Weights of a small transformer language model.
Training: a variant of Muon for these matrices, 6751 steps.
Each number is 128 + 24 x the weight over the matrix's rms, rounded and kept within 0 to 255. Layers, rows and columns count from 0. Numbers have three digits each.

# layer 2 MLP gate, 704x256, rms 0.0582, rows 360-393, columns 128-191
178124118139114181136164075149119118158111158122140131147126133158090135148129156101151174133145108122130151155118080143155097141135134138119121098091150122061119127144096092144086151114113163
103137125135128117141122136125135138130129136123126107115124123137123134131141132134134135123114124138118147116108130141130124134125126118129128146125131136129121122114118140137122148146127121
109146113154154105079160116150155138104138111148178113086173101119129098085132172112117093086149084132115087149119112151160131123143122132144179124125122115084046108072124147118072151105131152
123124128133118116143118133134137142137126134134123124139117127132128129110120144115134134112118115120114131129135132131135126135134132117137116123141119133136120134113134115129134149114116133
101104145100114108164132131134066129097138187098068098101100122128144109114140135090071147152158122144096116153110154121096132140078109176122163146137134170103126125096081082140134125105143080
087129121177141123109128128132137105128118135161122138144141127103114114142178093131127136127147147143126156093088165097148149112106120109127119126127108104103132126125155141072098163136128142
130121159153143175110100127129117084155106078108129146167101154158172109160096143105122146165112141134118126109109166127113104150083116159100142123123144201192113116130148134127166159150135127
119141118131128112130135147137056135120143087140121151112135171115143158146143118125099157111124092132099138105120088103114112104210156138162126140109121158112082133091150135077131108125066169
123137133125139144133129133137125134126128119139131100131115135136122134122130118124137121135124117124141123132131129130137117144116153133138124126119146125123136110122142109118136152132132110
107152091100108092092085118120099074160129163115121144117171097115101099167146168097126107117111140140153142119113148153197140104094083083075139165136092113134110156116083155119129154160150117
136133139126119136128134131130123108132109147157139117125127131116119117129134151113122118114117119139115101123135136145120120129124119125125127147128148110126129128144124097115124125109135121
128142118129126132119124122128134133130130131140135108128120124127125131132129133121121131129118128133132135127116123128133128133129123117136132124119128131120120123125128121128131128115116124
134166161075136130100149140131117075046156204136129116161147125080124155167178151137117204118149143143174141108099143102110105165109164096127101173120166129097147106141135122114078095089122099
122135116145121135131133132121113134137117122132131113122122137126147133113132132121123131125128149135134116142108121135123127143122131134130141141131130139129136129134127110118131132121135131
158090099117145100122117132121131124123127120134119078095118120155107104135119157135148130110121124148127163156137136131111151108166082145138158115114105120115129101116096137094098101123100119
146133117131133121128101132136125144131114122141144128110126124137132120124141116116130130127128141143154143136124138140137129133124106133110133122116119118118113133128136131107115144140136119
150164071100135113185180097149137187158139134160116122185121111125133132173158143108107115092131080144104133137089087138160090119081137176175113212174183107098131076159102140102167122144133118
166145152110148140113126141128093137157137120143123110051153121137112144105129111174137148148098124137134126120137122123091146143158136156117161153100107119162157086159168154124149105150122143
128143129121126149122115112140133134152112141139119136110132126127146120127123145102118122122124121119111111146143130145114117147136134137144135122108133131120112132119156116136139136125145135
101165129095103064145121096139111160131142155142144111165158147179131158164127109101130133107137106131081115172094121176136142108136118116096082074099134153113167093124127172111115122126089129
131150135160101100127120167184124158109159078099118169171093177126152126138105171174164159123056128083076138126062156113131051109088145124112154130115057128145128165082120134070106158111141216
139139126176165098129132110118136115128130140082117112133142117131045160115131163131133109141111076124168133103100144141141172134078108141115095136139153157123149158165136106105116112147074116
131139156181150103106174125150126120141112165130063168150107179135139100109186169162147117133131181115132078147108102134094151100066153155131146127163156170136145115153154161126103156152130167
127133120170115147086096139147125188203105154125110098081158127116138113108137124144168067120151135170153101122170083144122172157121177179138163113110129142125144147186131150142147150163118160
123130106148117126160118119156087124114133186106156110129120121141124130139116122118144093129160172163137112114139080159123189098114131145126136167123117145092123093139071128098116113139118146
168125137149116142098120095123166114093170100138205105089113083132189144174139155105084164140123117106122132157114144140133150085125145124191123154151079139128103166141090130144169175167136146
122116137135138172151103125117145121169131115110135135107114091135127110163115116127142096163107149160117089133136099140116104125129159126150163146108095112131126115132147099139190122130140130
173124107101105096093133144102083167131098134141150111110135139138147103152131116094143181155131166147104183147161143061096171130203104165145139070064099130120116137121090137126124132070104087
159112117097189087130094143183136086111133125150125132132142166128063121143110126142167077059150175111115145101135135179093115102120083097096132097151138104164159102132072116070155130122117089
103108124124140136120099139128132157144137137131116124105133115145108102119137112156133127140111149134120118158124128114141100119136138134155130111118131137126117112127131125130140133133133117
129111151175119128123127102118121148109174143124120143124108142123091144093111146121149098091125116116108158155189149133147078144122108117149128128143136145144159152125108164136134136154120161
123133131107115118133168186142092151130130149137149064152100165150140188150128131150180081153126129129141121120113094066111062100105113117116092117165137075102131105146082138083069169028118115
126106127145112100127178111111095166165137170126098081105107185154124151128111173170159122157119121136093139098119137098137124126112126167119131136136128064145159142112128093151106168129147115
163123121129121130125131126125124144134140122149146119121125122151124131115134139116148121133121152134128122126133130105122136140136117140121135108124131117141143119113121133126130135142122121
# layer 2 MLP up, 704x256, rms 0.0583, rows 360-392, columns 128-191
126115132121148107127129130156145137138148163158135078113131165146141125133097127146147122135131145133147122143144113135119122105129149110110168115113106108153162104134126154153160107098141145
152146146173122109139079120104145118141113092115135109148102118124089098133163167148116144113132137132155143158104107115166113119132114089124146139114125116149162150125124100114095158105141130
096143139146102127158165120148126134166127152088130148109125105126098166158157138121113141060117127148138153117112158115100114143070157153123150133148167162170107137126174113132041149117131119
097154163087115124136081165080135116079102090145148122081188124123153144129156104139120184110142158105204145105099131141104130154097116100099176155106114117154146109094151102107093119135168115
097100148126128114107122115128120130123150156093135153128121134093136128142145112124104148159156101128127123119114139106159131139136164128116152118119122140115119148122102105131105157148153148
172136118119152122111143146159123122111174114109136111119135117133112161156105108135111103095116122146127122177126102155106144142134107159162172088143180198116097134153097112150100130151124091
099137134138126151124135144131135119156129102176144106165111137133130096097123118124128094108146120135136124136149108182104135153128127151129121119141142145161145099106125114131146115104121114
114135117131148124081130146132134111137155118169123102093165118128138119119137103150136102122143140111146135133108101109104144117126114132096123108113126118146153185116125148131117152154108152
070143158138108072171126141105125132135141153116093110143168118120200134103182073105117104115130116149134102150132132118107110101153127144155102131144152108123128106101104125139078161125106140
149132135111142136142158144098154145154114132117129103113087100155118166115114140145126152105139142145110114150145126120123142152106184145154129130158136136133127097129143119151108141119165132
148096143154148116126135144159124135139111180106123112119136112104135148161142151114131143117162107117125123148135124116122127137116106148110137129156144117125148135121114121123123142109119144
118152122167146108127140139107108139112130148112121098132154123133112117124083123138099154101148144120137133140132128125111135155111106112146116144127153116124154136134132106093122131130115101
124117124110107123138134127133109107124132155082137146139148139089127132132132117136130160113124149129106152076126127115142117132114158100115130172108130136082098118159158118132115120113146125
124142114118131094144111128119147137151103101109156116115093116160121095142123143102108089125168117165177134155124072123110072168140092143131104141138117121136147103168134068166126196144131138
108092109079103160112129153136111101137110113136097134132127136149112112128140105080145185132118083145117144104123122081121134125202135148132119067140122157115147158148108143134105107121108119
167120124132159135139100129142119141121034098141118113102135132166161066100166113104118114128135154152185127124087110169106117112134116142110125156165118112131149116120144089113093159142133132
131131111149123123146109134151157128138160094117119097091093130124140133088152130101151141146138123146141147125097134109140081124164112136119126146135200165112130094113139173127092129101131125
090106159134120167125131094142132135138191154111148112149130091133102106114179103094094184166117173072133114168109169112149205140175123103093130115073113209118101108163143095099123106090155121
110142139112116130130153178171166141136111103126133098111156147183136057114126155121136127143102134116117088149126142095103099161146142190112109122110154120080126105137126093093103194160161145
111147127121124120142137133116088123112114098103103135159097143131119148148126152110120101148132127109107120123117124107128132129153099122127095132125097172098123110150095140136134096135132136
143103156120113132132106124102165124122106149193147110113117116129120149126111110091094106132141114145104128136173119162149128123128118136129135112150124114147121151111169108148152137127100133
124124130126161123105121130120138129138132111152150102130122094119144149124157135131144115140147170161153161148144106123122133114153119106157147117136091143122098119090122119143101128131140132
102139135154129116128100115141134110130141125102112143151111139122140103142150160148105116141123114119141112132110128138118152104099098118115131127152130121117125135188120152132129119144123146
138193083113139143074089109173109135172111130162117134171127143209121179175157142142126115058127126172151123073059103241102102180113100053080089138135114097186129137131176151217134112200140131
127089100170141120139150148151163145159169102109121126106086135112108158139146086162111133139110152143138159134124130085187087174111138121162152114142098105057130175156152148181167088165080094
135118117126133125127116110127131137107140128132130135121142134110141124124128106126111122154144145124108132144102106124132143096134137133121143130135115138141096141124121121145138084139115151
129103119092141136132139166118117151155065112133135143140130182106117158130133098092133129143118094108093120173149116133179130112096164105099110116120143149140146095128124108138125165088151158
130113169108111097108109142127141142108081127075124193109158166122144139148102196151139123069123168117130100140131116180126096125120151075165096115157094124079097122106135115094136117163138142
120108115144125113137166094105082107082104156104079125154106107109151127148099139149161106151111090157200112108137106102103119140134065074156099120162114084122107138149161107141137189142120146
116097073132125116146146139131154161167114110133113078109091153090124087152075142135140168114117123128129148132115115150172074143130115082149096151118126118120110087098096134106162134132115064
150093138130114121139123116115125132119136137095109160128128133098137148120140100152095144127125103114132113121121142121139116134144149135131095130136150147104107117118103129099120106104161106
128143099133151162143142082105197078157119149115149141110167102085101098124157122096096135116148108128142155096158109216114155130149133108129146117086100167130107133177123122162204125108083163
123120085086097090108108117111135133158163179187160088118093103134113142140038123098156113165113142102205089116141133130099094116126127082111107138067098067096136093136105133126160136073215133
# layer 2 MLP down (transposed), 704x256, rms 0.0584, rows 360-392, columns 128-191
161121142137142180152162084141147118167114149127130125136120131153130132130119155098168144109154126121137135148125078137144110161116144116128145106112131125089128128118128109148097165131094175
147135149169107122144079112117160126133131095120130114151112122107091109130160162143115132114147138120144131157116117107158100118129121092140146133119123114132151134124129114111097140111136138
105157136118140125177133144140146126128101188060125162106112102150144188167151140133137139047100127153142153156136168126124090148072214119125139107146130128171144117134140130117079132086141116
101143156101115122127089139089136121087112096143165119092178129109133148126159121140117172125140141107175140110109133132108118145107118105115165148118115129118143115098145120114099116126162125
136134114156150141075144117124159143135107089134163135133119105115133139144138110175173151118124123130157144106145099151166124136170147100132085135114133121147133123165139150124090129170122158
170123101132153132108152134180123135107157125126116101119132135127135166129152123119114111113108136157124135137105131141121130132110094172153165097139168185117105143153143148088084142150116101
111134136126141150108138144125119101140101102120132118157133149144146126153103135107146155143128155129127119120139140139138095143104110152124145115127134148160136153110153113146161135122142149
116132105144143104128115161138082123122124075142119168110149182129139140136137132117120149069129131130141158127143088142108101121208144115153149137145145156091114134087165111100145121087112159
093149150129107109160122139107123125140133143117097113135157116125183134112175078108115117135128118137154106142119132137116106118133121143148104138144138116128126122103107125140093159122123130
126138106108118105107103109112119124195108159139128126126119080159106131163149157117124144089134170165132120133137148149177156146095120108116137157145113119134132142111109134127119136144165116
142102137150134111142128148163123121133109172098127112120121125102131147148144149117116120119167117105129118149142124131121126135122115134125135109151144127139146122105124129143116138121128136
120143120152140120133136137115111134119131140108123109131146128132118117123088124133096149111142136116129138144129130123115133147115109123146122131129144127134143133132131118100128132135124109
111096104159110110156132134124107166168105104125141141089108122154125126102094070112140096158116138113072117123109101131122123115126105158109165145129092141161121114132103087141166130151142146
122144115111119114135113140115136142138109087111156112105115116144121106147120147114102104137165114175168115145127086123118074160135113137129112149126114115115147137161134086145112186143136133
121073115074128167113116155137134088136115129113141114147118112153134097160119090094157167135119072128128109096151131116124129132174156123137117075153135147106152142113109137110109101114120120
166123124129157151140102126140118156127057113148118109108140126158147083110161111118123114131134148144168134136106113157113113107130113144126133148165123125117134146108136093120088159144129147
149125167140167176125115117115152107154067124151121133133165096131126169124151096135139121046126211179163117107107147139146105126131149116108162182099178104143135084134109125115162102085128115
114093176121107179143160091137113129139225137076147110125117091152147104100137097109088154164113132084158145149118165110164171157210153096094121123075148166129094071104102103119134109135137111
098139136117107128127145165166151143139112105123121118102151138180137085118135156126134131133097119107127104139133133099123096149140136176117119126116147125094120134138122102098108177164155139
142113126153134177120157163111128127117110131120129156119098100088114112117126158138124101132128137130167133094141131064139106125105145138158131182153123108134112123152119109154132109141165151
159131154160122103113109169164145163132117109148123158162120159124126144133123151145115150108061132117084130128111135126137041123098102142126166132083096114155150167108142136117102140093129201
123151105167166114148138113130142129111125124079118124140144107138062172104124135137131115141125100147174126123121121121139164139098113143135114136141136141125138133143146113118119109146061119
125147100109119142151084125122144127129141117108153115119143106111112140118087118092133120127121059137099156080146181124153105149162103098119118123113118105126111137109112111125140114128130092
158139107086152147099112147180109113178078125150123152205126162185084174161188132109111125098106169162144115085046141188082071145083103085092112138153104159163121152145205164228100099186128147
146099107127127125149133151143108169147172097087106138118074150108106130110121111162130116108124170127148159107129128125155133146121126136145142099108108119086136169146123182185152090154112098
117113118121150113137150148132110132134112142127071146165131157115091110095131105154157098113139163151135131111139092130130112124108126142061129111117165134110123117113139109108093064100133129
137109118094160120162153163114090148128073128142131131131116190123122130113131096103120146128122097074111140142138121154164141131100155132084096102133140172137158114132119125130090163104133153
162126128117071100116118158156143127116103141109120175115168213152166154150070164139128095068127163111115115116122114155138124127095122072161122156147084136096119142132130120107145100139174142
149092147145165096149156135132136094079123129148082124135105118125161101122119140158146092146134097110182102125186154132081140099139086047147112119166147066149125167121170091105178203127129164
106102072129123107136151135134150155156116126114106091130113149087119101135079124123133154093133127146118144126123113145162085129128120090140105152132134128093141125102108134090139139123119091
145130091089142126129124117154139117137084114132123125138149119165173120153133119137106150147131135138153103107089146118121172094145142125107133125124125123106113093135138109112135132122160109
111120081135126153140153135096170058164114152129146137116154113095094100061143115099114142136144108112141146088158148148117139123135140135122135078104040189126115110189116114163173119119132162
137115087105104108102142114130157150183168166223144116125074085162109130161038121092131137130148148102167084134162160127124120130128128102107161118089119055101127111120130131123151145093197151